Each number is 128 + 24 x the weight over its row's rms, rounded and kept within 0 to 255. Layers, rows and columns count from 0. Numbers have three digits each. The size before them is the row's rms in percent of the matrix's.

# layer 6 MLP up, 384x96, rms 0.187, rows 334-362, columns 0-47
111:110162165123165139115118093128154107119125093153107124140127188076111097114142131149122146144096165126124117145071115137161136169155115128090107
085:155077133110109110107161090186098105136094147132101148126162129101101150099101138100084133178130089090107148129109091122112113158110116150127127
105:138160157114109115090122090074127148144127102102104118085136140096170106141133112197111100120143115120109146144111109114139124100134128109110150
099:146148118092120125193070097094125161136140118131158107106128120158102121132130170099134157158155118091107141115111136184128099125128139133078112
088:116118107135128149114110112104188114163131119113137085137140130153148151137125145160092078131123128119156112194107154177090151104131153092141167
109:143103141147117140153141118106146112078145115151127145126172149153046163087129147140111136159140144168146137107118119158137115132112105100106125
103:109139096157103136093142066126089086115098141106113155104134143122099128108140100131119132166130165180121102150114133181118138129141116154125150
106:170134140149114124167160092134130111112124172147135116094139116149121142123128132143136125141127095163117124109100159097162151118088111116084122
077:117107117092121118116151135116114157108105125125149129135164118129129165135124116118134083151142118126131111130103160097170115157132141109125131
110:120132138122180124149105164101137157123121159064138149150107117094097096139148130123165151131123131110128114178130121116060123114128134168115136
099:102128194141124138137107131080103145123134146128121128120075133109102112141118111051155140133138103099123115108136150115124146150094114101131102
108:137117116130107132130160159092162145124174100077088125116125124129159134156120164122140139168108135120127133113105101133163162076109129155156154
120:159174137163105116147100124130152124112094134179121157156137119087103137093118116158128097132101164160076133137105102137147103095106119105114149
116:136111145149113107155146139102134130115094096156090165105119099137096170125144105143153173098125103165149118122108120125123120107145103145119142
106:140110147095133126149142143111112142172126148110105134149107138125110140137129135160103134162142115121094147148097125153157114153180107127148139
105:133137090144114169111076133134156120107151129149100188131109137087114114100143118157116125129115157135155109113101133122145128141087146119077116
085:137115141160129136148135149134181140119098113144134130115181080143143123121131077158147156135099156095118151121132113148114125098072114106139093
100:129145124107151113119172091156122141160086151117141120143142111124165120100117153094101108129121159120152127151092130125107073132161135128200096
100:172126161176143120079109143111149152121088143162114154142146166129116138111110072145118133117147139129156105160103100112101079153128118120153137
112:172097159152142133114097101094151128131096127170127133118138151152144165140143139111147131103111131131130137117098141129142167091119174102117117
092:119133041140134107155142147113156106172102115149071113141111132106135151101130151142106155132164084103118105147124112089100139127110092139143117
114:173099087119149104106148163118128172159097133118153075174128111106151160130111143086117166140161138097126135118088131093134134125089172146110123
088:159176163144111179135146148133132135127107137107094107116142170092096101114125154153131162118078137123138162157159117112146135125138161155170173
099:103078124176167153126103143157100103119115145122153081167127081148113127145121093121177139117152124173126163140125094117115157155114154142124109
092:157113179139166118131127114100153119169151149117103118140113120134129117160087094090089100091058105142136164132135120156108138102087109167098103
082:108121155140121130101137112114148142058150133102121155132150105141144129150127122147152105157113108127063118095139113089161147145132105121094103
092:131137124085135108115134159112131173170115161057157106127163141137119102140146135134147116138091120173105128124105164128095093154143126112119116
085:152118115136169138140107144100126107082087104105140082130141112132103083126125110075132130125126133115130151133166166171099115115167132190133159
116:143174149151094113168099067140160156121133124186149151112082107110129155116111155103098115142115166097144127110102164117155140100163128140086086
# layer 6 MLP down (transposed), 384x96, rms 0.0483, rows 334-361, columns 0-47
111:144098122125116102134149149116129106143150133093130184059134129120133167091103128183116155142141123138143102118143149092119095132156157144139124
094:161085105063140149137113167119132116088161096175145124162113145139160093123151171095119113124156140105117074125098129130127158149100150135107140
108:091100135098173143151115164159116097116136120125155126131138161157102136149137096126038138133129161130139164118148152104133128109121106133159163
094:106119098121113167122130138149118134127127146093139106166098166115086153114106097120125133100089083159146106084169133138123116156108092190153130
092:111147124129159099138127084153141116139143104148120125103133089117097161114107165077126158122138126136151140137154118098123127122143136100061149
089:138103112195110127110106096161119078140096148076120121109114170116137123103129110103167119139166149143091129115141134114153130122117175095133139
096:111121137156089143189130197166139140146124123083138128120105142139170138101131102148115135103103115129119132079106122129115126122123108125131131
100:112120139147175112102112167127142109107120122152110154095157110104174141112128139116074170142137144123152145126083097126133146140134138104141146
084:169148103168122136171096129154132101135140078108126143119075090113153139118177121148193129146123100098084154112121159118169122116181142101085142
112:160154169118138144126162118130135125129100106171134151149113111138109123182114117132115099137141144113167149114146124147109158122171090108132135
105:098138103097124158070131106144100107131144115146132140120179124147151133143131087135155155121136124122108110123159082127148111130114133188093118
109:136161098140137154113131132076119149117092148171111128150106117116102161141129143182125075129167122140137111090148140160099111135158160149178096
125:089150096157114137090111142131157159148164147143110132164121139162179099122136157144135095152131145118132090121180156163138140131138140138144120
116:101122125159111110110112147131116134147148115125116134112091141185111165121120140123126094151116140109132106157110175160086142137107079112116127
111:139126161141108119123149165157135154115124081135150114067112117180126135111174106093112117100138142124185127137109110142115150103106147103128113
106:129102131119122149126094111117111101153115122162157123125100129126180162146124150085140110163103104120119092119159162101159126086117160160154113
094:101146104140144122146113141185139115142115145157128127164146151159063102094144107144135119123104122076145130107163090083146138161094123108136103
096:155178139144092130128085066139074108139143097148135098135107139154130122128156088110146093119160085070124166125144172137163168103138105123113143
100:140084089107160130149149148132093153141111154110131083116145085104135162124141146089168089090080119143091107140153087129132113124127134147142112
117:123142119108153144129152103149125149140131125120137192128127131130130142110157105102163131065098107149075128104074134116104124108140128152143161
085:147144162131132168163130103091110128076138103134141099177146139112121123119109114100140135150110141126175105099136116171123104133070105134081149
096:150078106126154094175125141131120125137133160117115140125111117129179133142110155127145154114095133139095150112127188079110150105100101158140119
091:110117124090124126079108113145122121095156114115100117130106123191117131108115152107141129105099131119161123129113151143162134207164132101137101
091:101157105150096119133106107113136117136146141145117145135138172120150138083162188136135131122063141118095144098174161113097160164147138182142138
088:142082127122102140080129169131136131148145130105123177156126150106115109101143117159119113125163135125094102106098136112080149113129156108129149
081:144153144138175145094102113134124135156111118124146116125141153133115153125071175095147169147120099110156085156119110116103133161170135104181132
083:147102182108121127162116135071136148103119098132136136143127137110112123108092092145155122088116129118138119128132143156122121126130151090116122
075:136179188104159113123140143105117154150137120144088096150093113101092153109113156146127128168145132135157114149097139129056103135129115105190132